config.yaml
hidden_size: 512
head_dim: 64
init_std_qkv: 0.0278
beta1: 0.9
schedule: "wsd"
decay_shape: "linear"
batch_tokens: 32768
Each number is 500 + 50 x the weight over its row's rms, rounded and kept within 0 to 999. Layers, rows and columns count from 0. Numbers have three digits each. The size before them is the row's rms in percent of the matrix's.

# layer 3 MLP gate, 768x512, rms 0.114, rows 73-109, columns 256-383
104:538542466479410445440478499561445489434465489580499483444551509520493489434406534431445387503553459622492550481527448494444451505554503498552480463479411464503539488527440541429460623543595456570532492489431492449571465569514527470548401503451449529477575459342513475399528448564436487581520579514542534512525483479452517461536455419511455458532482543473529489437490527578407565565426
100:489599517481522452458505531475483467556540431448467509520530469590552500462490530553464542465558365628596521454533491543494422516379454493465580505494534532550579468537566489507478490574572411445568483481450486471535464538445403490504434419510490489389430550451463576589458528453492509538573512421517558495451526487519411451508494461530477509459490476490540566569519507522528493541530
102:459548430525622466552419457475463549621504505471462634501497397483516459527424512544543371469483487519475522485447508416542486549453478512493493590495428506526566451527541515492511434511450512543510489451474510559587454490619482581584457514546484536572521579444476489517538526500484436479584454446466483476501478485512521536437441541466395476504626487524491536531397618470506595403496
091:465488588477462404428465525528498566491540538568439524492513586451460531449503548504566458500487439447493449429480500423487440485443512479508437464498467437527466464524527638519501558560518421497408477450507426511450450542453508481497513453531368489529469439475467519457499513529517580483596530528490516589515511404502467433575453499486544423539631536498477524525442450538574479409460
089:532463553595487531553429612525534478503493491509499503570515417649481510512552564476586475509450577413404562490509493478516515491564472565384388521470483505505531613516469474406543572456475446504427528431490474443333484535518476478531479519530495391478447484409565540567519494478553351546433509414390629458448533387389493464441532619460468544486422528507534472477457569524480377475456
098:456559570574564566449452464471515440476545419477514545464463499483516458518519489483461498460450544519429448474452483466495446516503532505476459596566487477493455502522417496522462486439503512512540528600475497466471536466411596466485580448512594485567471483440468471545428544455570502554495484410454490495536466509458460427564495505470552597476421494529484558603552578452515442436461
097:482403528503441436477536459471539634553517439640530488513465499575439483529593531459500566484601511443513495438393562442542577483491441504439605562503486466482524463460518446457386549520473603549523493503536533586526538524512460441543469505501534476451499544463467571482574451594426518510478369546552475525508459545531422441503493403504427473550540502506480486449513518531526506453494
097:438582398498510492550610534522504543541563434449455500502404467470538448407560514520473523458451605391466516536557489502488564496544476456401555578459414517538512539518461528483449452443528514507521512461487535597499479458595565623486484510462538485529548529548557438581462565465541478488547552538381482516472500529534579597574509576527448472411512587463540548515562458412439447541520
099:560516519477404433435503406503563488466502447542481371464495437570534454472541496533467441529590447512467500463454436444520495555402371453482514580606555456507590563565634438472494537450496451505550490467414444482561509557562492530537506562475433507485551500522502445537492536452493509487530522488530558411528390647467484444497582514569636522513556577583448519484433461540458599536452
107:482510473551469552410538508531421484454570453483528517439436563524511488484513394467476519522469572509555538499423505318485461395504582500539526544512490522503530394522468458518491474484490543461483535559411551453417434484505473512615473464496466497533421442429498497556584493521519514539562450416524459480395500563522426475547491430539486509617446480482502484582481543471459522475563
098:585448482490568442498443532458500465469454530630464509486483536440414492436461492458517512492495490488514518555375449527497485473460454431479514448539441408517441539533561481432466463449541439573485503523483562458520562403468477507465510451435464572468479472428422490499525488513541527469555478490514503410534486481562502496456515523532479515510479524487556470459550476512525538487393
104:446527427494617647438533513534527591553578536445387446448412444476549435453637431537403558631653499584540475531470556540470536560502571515445527499496524489505490454514508504491440469445544495517490534471598537532528459488471496429467557462469537528566486495461489480425515539512532547609574503467553485539484490518511450547534568471608493547473615475526521483570564509525528449444440
096:523526569456535502472619420500474464425503588510494543505478502462482494493569347470456498535532442584490525452433499490520402502487519480423542472449463515452519503515474482528412486502521520524524465441441576500419461454405505494459470550422503568422516491456478529610468552418500432486522509502462487481500534584507470407498415634526537544568516600477526574478565457526556466461508
092:364536508547502552415488484476479536488555579468494510427508480558495577543532530496446541461506486438554530435535476515504535432492444501410510522464485505532414439498488459447429559538469496503464487426511459460557494488513543484490536534450534482568522530480562447555448544451474478494500476482611380586556569423549579444468501464414384517537415529529471497453463543505427442605495
094:382446463522443521438489458562457486522475481486554517538508509547489437538569470490470542455461521487459505472513446449508481541499571533509544522478578470528495529468450493564572501454616525437462492565564518504474529608507519404559499559511494475495522466545465451461552570409422583535535451417534479612522498417463430515566546456373409441428574550455418456598484442452479492603523
104:543497536596490489506365481449457464530510453513486532424572508500508518376414485423461531374470406467494509582378540489539407554512550469512477603485531610470523474478496453441477551486545475447573471526395389500560439538459575422475464503518423521474621555450479550494448486503541502544550468427551455450547569513566430563484455441498542516538524517443504527518408549447537481493572
103:493508546514466543544516592520491510493539491414480483524432419449538425428469588452536591420526500471519462433390536453570455475519404433603506488431496457526491470443449438427421397471513383530556474466519458508464500542587512547492529473489490415514432424425605504613457489406469570509542413615440497570507518490497445541515504491579535492438521442518481475551472466484506462470386
095:476454479573415469476496533498541508562407504549460466614580490569439443487535464510497500541559409441472483436470441519532495456492566514545541475584461425519386511519525497460444409466512493554543466497521502459467473550514499513533545479561504515462531419527529514524536487503508586531591510458463384490458541546453512453495556511512453504525381531573458506469414509510533469587518
099:445439529406506533430456572432453511481526487481452532458499530593612504494430470510499480486487439506409547612526511492489488519542502495555442588421484481469404536508464489440474447492497483514485488474632495469453529510500546518493544513545466475482507564645466605523547407562445422449564524461452456491597461499560433433529518557416541417541454547453451512577533474532550480506504
101:516459466427588560581456427508465427461570576581510521540546535462566467573468477519481460501476496450440550412474461428546435459525489461527512521506482491426480435431544493452527499580413522660472583589563390456502487482519515470580530525451498440448380525518515525470522569491431546543483460576426548501440479547419509453553575466476469496475521428503499518470455441522538508531552
091:539589491574503546567480538504481550520473536547492529449490555503414592560469490602550498457519455448414523615571504447591570522506538648507508598474393509455519367493450412439531475407476431541604483647486569442461488521514568402500500480554442512537501426585610480560498457431506515451498526472460519484479424521498464525443451531454501510517532464484530457499522454523491477504539
100:542520500495530557551448516542554507520443444497442583487532525514453519553572415577512493493512414637465420534514509375495544465515614536430581497560565600532553517518523491613518477447542505427513456478514453521475454429487505418491500505493581567529531497481494399492542524516481493472529509409466477392544529484469564520587490471459472526490622554428523486467476385422490567532518
101:548554475568572543487545468506438456530570498468518452426504504485479520566475521538490490529567611469510481535433505512499433589554529540588493471560526457404510576492476421517469541480543476577507528421381506448499414523485455469621593573409533549489413473460495536459538491393533478472494500366537486473498471460547482476486442587567486488510478547494551595518578540504490521484510
102:458446517454501555496455623430519436420462398586508521492537444501530463404549490534563452506456471453565512470499512471439521571506505574531493520572508459496503490491518533559469529462459470583490505417561508563538450463590492476498577487586568435449515504503484479520468553442487487455535507563639470465500549584617483536585461513492445525454528515501536469374614461578381535543461
095:517410511540499448506486527566493373444489463567470442403553515533454464507619491489481499595483573505525497548578548581439490521460503473482379624662484547400555573569554566556500434431477553452439543531548444464477461456490464374526546448514518504483510552502441424567566498499477532471554550406513592524456537555529479476505513455462463511542482539537474522546489491449546451406578
095:414437474469418454498638479553533535465571485524508519556497366571553510488470558568561455571495432540552439484551499615461521513537405439457565447493486480531476417471464514466464496521498500473477563503453441507409530517488486497498596548423433514513426536526494551541526591433453551490491400447490451487517462491531539497479479532456527501403515477484455529428484450488562511436449
098:544541489535470626528551498499554532415401513527459594476637501513472489453539507525423415404591525409524522485499473482392519512553548436578457601446542500561527434513571478524435397522416563579518504578531412491510473512483471572515611436450501474499579483481514516502509496447455533511548564562477513477525494500497467497545477544508563498564463529511618514540461535434498491526486
099:424433504414540588416482495479510528517467552498539473577527537550429554525420477479555424462550543584549505472576513475606440529499461407507428467463539461529575481540543500586468494500555456503499525441437487597455492430534528431494518568430423413556472543545470504510552444445502531458407489489456483497588529473550351539524500518360438496485353440490512471494546459518458509521511
110:551565432548456485554456477431559592607461446512463516462555504582510528590534490531496571478510439551454583469502468542456558448582434451456445548512522491605480395497619486454538488472501425484553388467508450434503519445561518463531519453517482486502504545513486536531498491540465497566533506508462410540461543581477517489575526508588526477479527373462522514549418430594540513464463
098:529551461450504435470482472527476512420558489516478498501496506476585527545443418495439474502583453454531554472528434481524502450510479555520503464478532511414495501579470453489516492471552513474480512419568471536515524451631472473413497645458491514582545474504517491563536495507477504558503545490579452535477479516547440437500517472533545507430529496522494520547511547518481527521536
102:522466595422509527529545459465464509467548551510448445544521461539519519466416515533455526465527587479414517517539498452558483553395480505574472555526508530546446397542583453490529421410453485478444432578578514550482593496514470497392438569535518410547444477517534499487488571454497447461489428549429533464521524535450496547496459397603477510482478412456416461557625468549471570445538
096:371560478562518381433441495535451518540553506531490526489515495538411472478545443488435476438478535395444508542472540471450421486453533434457506569595500582522555568547510500424481472460421574450530459451433520403525433526419474502498592561457511501527536486471526421470515501490583552487472551479504442402482526521456537491482575572424508445539518466415588524461448545463594594627526
088:482463487539533621469478445579586553420595430515449435563549435502533521442555513537504473540545669507504444448474556454572423610585474518486493500446533514487478525427491561524430529565521509558466474561491478552501504534606448465485524557617487522573551446473554504458429562400586418502454404460538408545434513419493458571540536544553454558522365428478482543517559398456604515571555
096:492536581448502506536607498505564526497479483415509465562447572506407389473508419476554431484487496553454459353484491497498495503517496427525501546450471403559555480510418481611486453447490431523480481504494559465468477511519520439447561500520360528549568469432545391573429467394460482485559478437488499442490432507613460527528567477515472504501468489463521414417479439530499523512428
097:443486513542375558442407459488510507482489453485461443438448539444482544542502421457434487471542454456442593478487462573381583500577576538519437531522503406404452509478531627587510440592498520483490506414432395507526488578482509590556565505532437438557560434454475592450519532431496497485479523555591518595511401566459494403575503424514467490526544490463496476450422443555500530369462
109:449548511476497520455416502517530486518580585469517459452526613527485480541471456558481481453543466471470528532498500482429412344476369495473546547507464548456512428524487473404593493532558487517608446518569484588507513503445483452501468496522530458477424461470633538491470483518456487482524520493514570547609517467550484514538472451575488517592532476496498482488666512536506537473448
097:509428555554471478458506511470510503505542434407638458539517464523490397518528400482581501533525413510506521429509499470434491405524514495455401455517520465504541509529480389474488470460497487553475572491501425549502559518560416487575482521498434450584474527499465512517457473468468553482598438524587474549470452481523396409429548544518448417498541559470419478507509465543518470438483
# layer 3 MLP up, 768x512, rms 0.12, rows 73-108, columns 256-383
108:511465507503449523479522391539532478464487545556499571501558497485541501574407526412453472538482501519441512503467562413503454497553511466433467473503406506567483507555534509549479579433564512508547541555428426460533521482446472508505473505479478536467421549485486495410504491454492483606565550450493529485532453500626499470509519387418498448536496462531459515512502468548470561551481
099:524469458489523525493600561537509531512540468437508507500492564470492505584485539520577574485499461582473603470446521550427533358512538475521491461469495519466537458502568626546458494460511470495462435548508368413404512447512493501535429470416541494527491586477533499416538466405553394462559516412531456422554402479612552505524472488480472565486491494568469442509564467543481535535488
099:474419526471488552503485594484548542488485429468476497461597392431529424461607463456521529559500475551556542542454488481528471576479424493478554528494514532518550501560513503491526432520478494520498500554541511507502556527567500516463471501447477447505544540602514514566511521409424526467529453468539563534524505590465561515493463456533558552461496502453493526488491454541540539512551
094:482484575542542449491478503506495524491497512551503463534496542508507425635492441496649524514537568591491527364449522459453450523508388489527494534552481483452467470483466548479493539545506598467543547498457467470483477428483475466518491436508461436570430461502448474551576533566583428522507537489459485514612435549484531454513492514533568543500449476582499508501373525455570491499476
099:482585490451513391503491479503469576529429511529528447504493529500501599532465537527502482472523451510576512446503405490500524497521436519473564493409416518512580543488509441565434450366510435445537458483452557532460501456519502501531467499603508564591447556539499522501536460595531447545538439406582566515485411472510534439489457486440491415485546515566485530572609483492439502498451
099:444446574482504546496471422475489535514554519481512550572497534500513496578507444443406509359534504532454511466537516542488463480520611504613557491514492466509490577448487508492503510625654532494487579383480482528480466569441494525509367535489554465419517486431449493485540538496480587602459492600516384577568437430373457595484488529554493456617555500546500423507445521476495571495488
097:588468498541515558526470529525474562465531490565508548504405514471477528498518422507420443493423465461436515521592453525493508467421495507450536515475463595514465484574516516550392420528586448495368515477495414411472488429591469520460551545460477456507570549500501530492467507509512496465473556492522568555561431505455511444471498416492529566449463486541523510504534598523554500512550
096:501497488491523575564464532502471483580487485487494586512461542547457551516514465539512455617510527546502546486616505513522560509519418514488540489473537476457475517531427491494518514535438436589463455528527412439519495519502521500543491467588555410491519515443578480437494483509480463530479586511454413523422497531512506516441438547455470501503522494505431477502453555529313579394528
099:412505464601519529450479561539545555450508579473480601563459464513510461484565559532457448446467476465514522569464496523410441461510580493486489443479534544506484550564511424515572437587512517479538462476539568442535556473358570387510521461494533568517356592551545456508573645523470314466531476499587498473513474458497509467483456465491500510470519498431585549524528487451497444420552
101:437548460605514477502522408520493459499549557526503422508547445467470477519596499503485524492480562484477508443627467518385499516552499426607522546448473433559542398502531483513502587509472494522479601469443412516514462537483490493510393559542507480552474487483437500543526521531527482513542483486506491437569499493478514465459527457465621450494462638487464577448439484397566511514481
094:546502565463482527554538536551517502528525463503518491489459466537596534553556534468532489511429602464497453425477488563467487584540513507491531478507340434410501527435417501490499484522487469491514512494512465529443458355614474485493505442507521527436478513426518478564432410454487450512465501532475456518528533459557477556477487496618407576509547469569477457588416399536532545457481
104:391464472520390521492519493585426531577537408372577466492575526433475496506391617544495534521494480538490519570501388546478543545596468563602541474463458435558501476408544495468503379415494484507469515537477483503507516370569539509517536483498571421437372501543504539464542493512540500546469441453556488446506587505520515512538551540575451480558441462442547471458442506404497445469455
091:591582497535521447587549500468601336466474504510536516423522532478573577511462502463556538520486504474542393521464493465517481465519502459508607524397553522447428432540503538507459581497374595528516489432491515468525474395546513476484595514543507493450540435461578548544520477384475557496472491511583477453461401441457498564529523456517515481447655517506498498412527535478465467395461
089:532589544487502510376527475596465495517568568491467497630544517479527502516540539364446507540553526571498456535533524508473493438479486521476578467500458429477455489535521564494525500409471563529520577553446557511527568439553478480552472492536597528499522591485431498542476545511524581464515462560555485491546558540498505506582513481472451519482413501538551484500549428525493597492509
100:507440602500496548493533561448503383557562520446444385493497587579584544590503389502546530543529531548576563622484572430450365457466456575452462525532447468547487476525484502576435449515538541434468459443472520451458549586491528513507466561473575409525473478398545520444540498516481522534526465492471468594424529567475449514584522506482493485447502590597605476467446456536450511527513
107:437498632533486460485430535480479579590481452485486530422480570433508590514454495472476519491561474485558463466508513545488454467406516507497498504536512469407494423547509436422564498528587522475479461438463396530513453563549501535510393554515466466461561542536500460433531477500532424565549413517448566462613546461512454594485535509458474485540590415498545547640368473518438530462516
102:499395412539499545597572565514464447530572497472529453451442474432528382428428529496531443491438541496516410504571404572534575448447520467495498484405411506439384569511500446495506592562506570472488496491574513516506475473415563441519573518488513524617473420420518479489530464463582472420529502505563461519443529464488510530483447537500522530338410571535517531489502587505505642545578
094:513520431547461477555526592505465473472443514603503464541412529463462504470530599555565493418479481552514504599520443500467415574424474424580481457473571461497471701462472503491539503504491587493432444431500538505424491601424592519526546562413527538437515547511514539472555491478448525544500496521438496556527467573419428522528537490429467450502486489468444478566530574440518476464480
100:557452537512442466434533588513458468446447516529555552493477491545471406550456415499424526503499523516507629515530494539475493471422423605461520456539481511511429480439489513559434556573449488460587434584558398411493546450449609480455484553475485457485472505522494588555498485444452471466467507527508519461467447466586517483500373519535524432466467458437556549533532539473437547427484
101:431651471476565517541568386520541575494493399543543523480510404582449538438586511474495460469482522532404409472588487446558505503474480496549585441490501453477493520570452533513483457467570473463461449421506527501465513514504449532488524403499581525588503455506388497514472490489469462424478469450523431408562515447542456567551489471538518479509549462554385522547540518521478435565542
093:483469508533513569460475588528487426569472496578445516571532448470556409472462524486550410531458524472480505492487499501477473560487532522440408448550480516458419579462500514537440480516461546578509572462492421406493456454458564565534426479484553492450512428451511554429484483423484475563520458423485488559441458563462489438520470531459451540530468515580485524540440520536499481443369
096:555407511518522566458531532463499540483520512448470597506550504472534441534554339545585425395553438465474513492504504505486623444474575465433532489492393567461490454495475446464451452514510512565469502529486459518483561518472497590534589521522537559583501533474457421411387453551532509488526469601462472584564418586368454482455423512425507477493487419469519477562503552439417495544456
095:409480559440545410525575498480538485562541534513559477472581418484530478561516612507525516562520499389541492579482464511516517530374513445540476489485511513395571554522556480502532449405508462572469499462399473516415458609597497544523540488476552595499376511480438454483442416492520548535458402464474488513507564535444486435449512389444564550473368471449515461514550551387545523469516
100:448458583501578492443529484412487537471435449501444528400607536527503488556543561529541504570456474549456415518575561501374524472498510474533508432543500464507461445477551530525551519542531477549454488499497587485492493512506437525489484503467453418395619460482470494519532406450486610485353478452552472477418440444461542469534558456382549494528534524539534515537481585421602566476540
099:515585437416512533471511494464464475464451428483457459490515503527532514503456551536552444409559451563503570502504496575427494537531526431450509437451557530455544536488503497481505564499447465419433482458530590422504570561481516502500489479422519579541619516496464476397430462478508547451450442503437542419532438518448491528534572491563432465537657569660407525470566453583489557541484
093:474452492507437414476502595511510513464585471477454491514448429489563511440486553515411584493522429524496609462503435485528539531388494486493523484446486494575563460530535471458504504502490565473470502507486473476424503581520578409523518517449477549464406509533484480547489487445619471527461489476488543497452512572453512533495448462506538477466443511539563587477460411559522470462453
102:477535518442456551437469444419462597418528481391454510593571554444470441429561493575551458451461607475551529457494521517501538487537494480537480481500472516658499542565507493530502462506387507489528488525484481452595498461529510526453409446444608503396530446532375479524628520442615479443487475573451461551432529496520525538553491439519458464554429484532505504452500510459502496512551
114:527497501500474615525482504574579553594464594448571498498555477527488505459565521508422523519560523534565565454474491481501463611583520512563512515532602458518529456567608518469507566535521548482454525437512402597480432509478462417499577486430445511512414537567386614497501482444543510426448524488503555456584562489562413524472495470408459477492431529582491504447558462523466433480532
103:456412611493433489524436422520462550468524535580352645514515420421529526521485495515488465509521582457439454470494559431478477485455527447479506579551406487441494588479455411504562460552564507533537494514466451530511494506493443474461492514498455599594455488502459580557601476530438532489462514557447494440497471501430554565485557510613496471535547586518539615441580444479410516513440
101:509557464420543524545471535649490532538385465547505601498456507514478503508508477515399456525494434483568521390545558464522461566480532548523492454509473514450546518507562421405492462511530519469444463417536532560528474518536436437452531502565415440569480591455557467561507480561530390486558560603433550526475467567499478450521572470497429508543569433551487443513463514484391567570517
095:571507414510496379541348473388534537550418501595596501603436467506530405434586552430545554512484553580495522402537502568449496460497500564503467456530528477519469493529471414578625547553545528484404573537488409449574526609480485478490574471490544484481601506441447455523518450549498542505495460394528510498554492463468466493466531552501434480532511476603508468541514552403579531535489
094:459551458442525501628481605543445538481469474534498482526524560514504552344467547455559603465529509467467569503532545442485487540438506534456504481541612464599410497561521575377562413453486521497528457518497523441517474569510544453442456467462432494588417426539552544579368469448440451512457500468467587423555522525488432531520505493599468481458421427457490391490497530534508377530577
087:410416479505497496558440411544551475459446541508602544558543565590536548530470513441537482435487588432513516531514466586451510532429561472435443430479564495540541473500441493569438507574427601486483466521485502530575482529448496473621561424521549516434489437458495497478413566498456561483512572347506481536514523490497457475527446540515497533482542496447556488542477485495487631377527
101:509503509570516527425497426487535419455458481459453519423543522523549446536572452564540539476508531595492466494518518463561476458498481467622570541481462492454507530585595493588494466490546514473483509487510521571455495415474531432520472523431493467517431416470552441541452550374474521461526470512419496568490610526581535568578483515490489477501491516470497418511488438469450551498489
101:542588491519542453453415544489518486557498539455475477527512403495473449491460591463404475527515456402494564507461469524439428505535556496548514443495563445463464428486580542525475441499588520478460506576540386599465380497480430577514526489484490516493483500606463536503476409486474430473454536492530502560514504378391482532565484486524500564423337474525455529424549550525468519379428
108:516562505526507490557488499453498421538522390439602467438542511520466368518568509501525537493574469502542594387523467525508417513533599497573393478454489481545453440551552583432420461483478476495515495571587602479543419560572452448507419391510571483476462434488513456522401541526522527515519543398529483527526550522485551483496476667558528463555506477538360518586507517537451456490492
# layer 3 MLP down (transposed), 768x512, rms 0.0878, rows 73-108, columns 256-383
102:527447498430420512477483550511568517487523459471562599428496544534499549528422554446481475561513459519509599571472516515551375538486578503491520403512502451598585421520417508524474583570513458573486458526444521487530554602510428447486557509452514494558502512474465565483510497543506525493456510442546463495436630527599538613593531532513488474581478469527538462400499531483430512470569
099:477585537547479449526458527580496483501516500511477485505482533459523518533446612549575506541537468579577506421399499495494512438496476610537537534445436508544520457472515472542476439464482486513457462527580423503428566398450570540485503556618475537475472529448542466445493428477587480480474490383445547531511558511447474515483513475503460474539523543541498454563560559481511436486487
097:461483481464490477422532504411480471475525518543483493443502506480505414391550573501476561467515407517506410522535462480519469555467446536471570521505517473496567447531500569556601528459451534520480472554542561481446405447478593497474475583476505461469563502489617385450479505545475543475473541455502420537554526474496490501540578501537488481452546538520506454589484493568516542545481
095:510479460410445468470534517441514455541465480413584517530527642550501576437567600495520490534567466432445421554487480428505512482497454449482393443493517492558520529505404542479492532553443435541495464445581504499523483491461582483456473524523440478409490461546496454438508498518512596487571497462479573451543499445520517455499525590404513450539528505454474516565473514517524524403426
100:454554510471438482540450494419496450474539528467529389548403590406415567429467600573450501456439560503460478471516560542597492524550425411534524516509473476497529496544484535545456493455482514463512429551462509495588562468503436532544499558507457419549577594548360542466584579483548531463451550473495543459569436410503451457570508409554460482477581428524569469416505452551517496471443
101:555565499587504494498549440512541449523534455537480581552538473508444567461436462500558532536487365594506474436547542555485500515456605552509481511552481438437477495542565479494455540528534460525574493500469448472514485454448580544450434553492500472425472495514450537519518472466492524509443475541456522576484436461416509463417523457535436488521549525443515511519481510473549543518428
096:519528476564381494586536474501500443578481466509524534556468593526553540559547494553572404468493458559431392451518488478452539426460518454544496522537503472458567514497546523686577430489470447476445491531417533555515587383554486512510480561667463506500444555521488538509393530520435618510510502584472480589446459509502574508460510531441499508500503470523479528548459487470560575446507
096:475517504608562526571501470529505454565493555469530466461551438486483456470491451479619429557476514465582471504528428507494515447416497471550474399489496625547506504485440528486532457495501491476476503485499452535566510528499535435521532589507450500511358452520440387551548527475521487534540504508527455457567538521497570506411460523530547552521531496448547431514492481516487514528461
103:491577589461558519483502540502549478526510501473427468564505414502494504575490458497453555465457517492508537522517550494459457535530490543390473520457414605536455517447546489444576542525581491497514577439442481462440524575564541415438458478498515480538484401505539497552532551560519338473552484445434437499529492503509541615497469518490448480462567401497543449537520440527371527423499
105:506489506470508513462396512512453461509364458479488493519435565459423485465512498567523424462515471538436573509531539406541419538506476473497524562626494537470516467509479525490422469482566425527478515562470487504489430500450427468513475609560505413497419471483432514459423611536495473517480497521519392439389453526440536538521475459377617488449545522406472494492584532472541449524523
100:466498489544456492519587503567536593521533519553476494492546495488584508559432508469541461549415553462526404482557551459485564542517486579518389484562507509428557474524462481463497502502498395511475517597531441569462465514518400460529558421493451530476519498516516409559479489451486508475482480543474440587640500578483426610559516552497504421514598483442476535544484477430516484492414
109:448458435484459438468507538535425532524558525509522502418465553471538434541472495554503486458411482483482371460520487418503513430530544529551520553490473507568518590431520482472494538552502502511497417499458586575512538390411465534472587542478506485446510530495533520575425460525571457443474436507486519489521499397544414462489591520510429492530455486472422543546466511574506497526678
095:574517476517464543504477585496530499435510568571486536419602323456445550426548462398508439453506525569479506552552527485485555472500623603487552483499527551507524549480538402410534467482587466431548555551527491533525549433437463488578450562513557499612486518524549469558452523555553446509611502490468510439484500564516519545475579454596500526494515476552626512520452445594424499581536
091:448542529512542541376459448448470523417451564413500488547435555467480559486527569473463516510555452467537475437480506545501440494620564534407526514382454451503405567447509531600515514556487535536549629537569486573525505499520499532457486422510511455519540473439555415472493531542473511427413483584553515472527460561431522545515458552519465454564435458578483539514505480531488422571606
097:472499525506570436434437537512504484435481454484469488572529435563595537505521418569413652495482520476485521501579492519442505531531514499521503528478474442468530471470540564518467448481629555487498566375514502479462571514471604452556488543399495502487554619486555530445499483514473491535490520423527509403532490461472499512410442478542492497461574493435440495476478520443401478449436
104:405574511489390434533435454531467534526493443543479505457552640526498454485504500465525481548483573449502452543540527462523532484491457491524486558415474490469559434529572517555483436468370446446497473544504455523511473474508506546518464503549472542538498552483575518474391481615486579481503560496506510397535511499547515412468548495441504623499380452410450481549434534523481515587457
099:461456517565489562490532528597438457463458497425513397551488549535595476525511478473590513510474531453581541454539463506456435534533529551487508398504417542463464601475430473501375496497466440413562523552546513525487454597505450481513532469505470555510554450417540478597494516500577488483542435557522496534460487487503483612426508577452475481560463453577471511526483529424490571568541
100:485440578563398510527504579511399426468403462541489443515541482503420433523598426572476489531477492464434449532424563576503492516531545551574603495563535450442484411435478558415484407447492538482444440438519410554509455436522529502486495480490522467526608481513561497569549537577526557486417525432484455585526470519456527500495429513551473456576418415527440465488470465562585485465455
104:439445550532532421429438430490510570538421528560466521506524490520586488433488625502551534506439449497533569538534463427525536493538501581401543475435452534526491539512480534392466464489520404583480453490470529447419483487543512567483505542573543510445495539444563435482568471505449473462590491531508497446459559598518466447500487359440493442511544422489526563532531445427510492438415
101:532566563486463446470553442471494473471457479443480614483390457510447507513399434546522495528382492476477559464653529508496477486422508513503547505479518516553536566581548442439552517523528616493590509565463513581498433473510425507438427517577565566512414466417440399506518494504476490559595427557513521549581481517515524429551522555509445498516486439495519541452482497469445469408431
092:506535507440491568568416410494502494511476402431530432541479675536568512440528436505289454498426500522495450382521561507496539445514426405498565550554502465493568505531427516480454496543491445432451501494500513507476551512543447471559441520573480425408484647489496449483529449519549485464382476483465458527474463539518526453559562491493580489531654530414524419487520633455527533595462
098:537516483579578492520585488570513522433476403468517508437551470428493632518466535488586388513511433550521501539509429489421492537528519579515414461509518470520549460449478481517468446519507488426556614540547524568532450512479470507450482483572525485564505529508471515548504497444463433592441504507481533520423539567487536587577525381473492478487476482559503532529494511524526409538588
105:477539541673585495539545540554447557468532436589456475475517529433575528503439495527531607491552465434400411484553485470419498444498473475456461541542506569496515538641495549504514492457564543635509474457471476502400519462501547554514582447491451489490473406520465434510480431442499577440468446442550507552589507574483503591528467528496465524491345472512537494574416518503408522495453
103:515570507444463556489558491479501468535431621482478543505392420462481533441535505573541563461528459508524516448583433581527487512526462462488480418526470553432425517457604509456474497462501563591468485478551555566476422554578521510506576506478533425542522482529463496465443519532537505395566545481526537463502472530495490468548427473469483522625550473464527500415480569463463538484505
099:422557534556565520515631468528435467548478508405475486437491509543557508508442505479495567463629560466568466517472507545496500432456483455461491485509512519461440586508512437523424540644519496556466434459545526488557452637509581560466529601486563551555560532565464468454441475410607489542398448564475581405536455551529562573438523503567402526455600604524425448522494478477413547564507
096:474475474476477521483514585491502524444558418487467509482482551569460409544464473540482462596546512542563503410519323575561462489536443436496531499565534399546541407506580449549407482569560565549516566469427567457533499520504535633530565508577493563460516605528520552554506475362548445587510467486491384543500499505433543575583511538419495522543424442361480517491500488469544431434497
100:622550476483544449517529534465525462546463578432500567503456503488522442573593451528547528539465611517496532523519451423602459482439516541520469500585563503472562450504513445510402561499435496552431434386418475465460521434436559535394577549445471533513446494454498388541490401491517477488439487500492468510479440490537480600521525479472496521465551447517555513500532516471633508460432
100:410526506579505488429501515500488556484483498407470484462524684490444516617537413512539438482588468598532521526520485536541560567520525457507447513445575471536484502491556489566465482464545557433596578545489428482472501555433509394484493481425490555572511518511402510510435497503536513445482517449606528469573487438525550601465499456430525537507489469515450445495447457490516475510458
101:460497531524486513453585479464405478455524484608522454470409561492566483476453517547425533486547542336528512478490514449562492480484532513582524507551549529477481487493462491557470436487506537539535462430620489510517483477474503458520531553386518481554528462487543387457462392432519512500454409595567479566487471521536555483466490525562487545556504510608432480478556424550530480527476
097:528517445459551518578423524469494467502471452515540581408485521503424465509530509541507504425533470433460436502560454516439519545604459483558625455539475528464562517425546480481479443567441494521424473540459463573453501527447457482592509451471470519464431456482513463560475462475444498494513526529414493484503460488540484582463492532453421523551480483481404536487450509437534417417537
103:481454500496523503537540517561351434468582485521499495456445560509551554531540570486542548604620521398516509462430417597550586513474562517457610471500625524519585487536500435537555526493434504576532498508517479461487561488385487452444552561468455562557456487485438536511540648495587500492500536573497526490551483446525528518521477476466521507467527496549529468466518459441509462516570
098:423500438433523457486533487501492549635441503479527513514502624462419406528529470439536659482563493560521485524570478465511478412510506458390540591447524420425491472449455531547536485554463484457486481489497485554475513472497488486575560485380493538467540549507589539437532492498480444495539453518433469512529435483488513517475588564493523406438540539432504521529524531572606532571444
099:532475513538526506592524473509517493540495397495547461518465521523429430516450532545453531534500492419519498536425532555505578491455482450469546467628440540572551555480416539528495419459505466523536496567496430398506484471503508484537495508447503380473476493488469502516473521427463561512528563562522496441430502572517559429511402491560557511470874486451570514480521556442531533448436
095:538496466501466500533593456549504443447474509515477503481511452529533481454468451413472444540483523490492474429480485507506480505506456581509457411545480486523566514494430436447554487559516516475509544463497518489503534495484396519481506507497507455554475530448460419486411544544582428511494550494530474594558432544573425493468515443498491533623531475593590495485527498452522469523505
101:506457462488488550486500513437579474574573457544528519571490440437531444531506514543399530474511505475548505411476515479491455577461474426518414594537513537548548515443563540508490477558487526500522552525522509539508526531622577514473457540524464474479495507524509433488470454455594592558470477551563550477544518420469443471378505515598455593475553440416484513491495538508528518535411
108:504449489484507523516490451517526523464528495493629492477489441438482447490531418557449400553507540478544545446509592443445477445480533494519421420488492500454532484540437518487486479502533492529528526566424481440558405492382476528445471447474547486495499484551505448601571489534541487442497610468540555573519611515485497504540540495584515498505542545505473542550585538508484498454530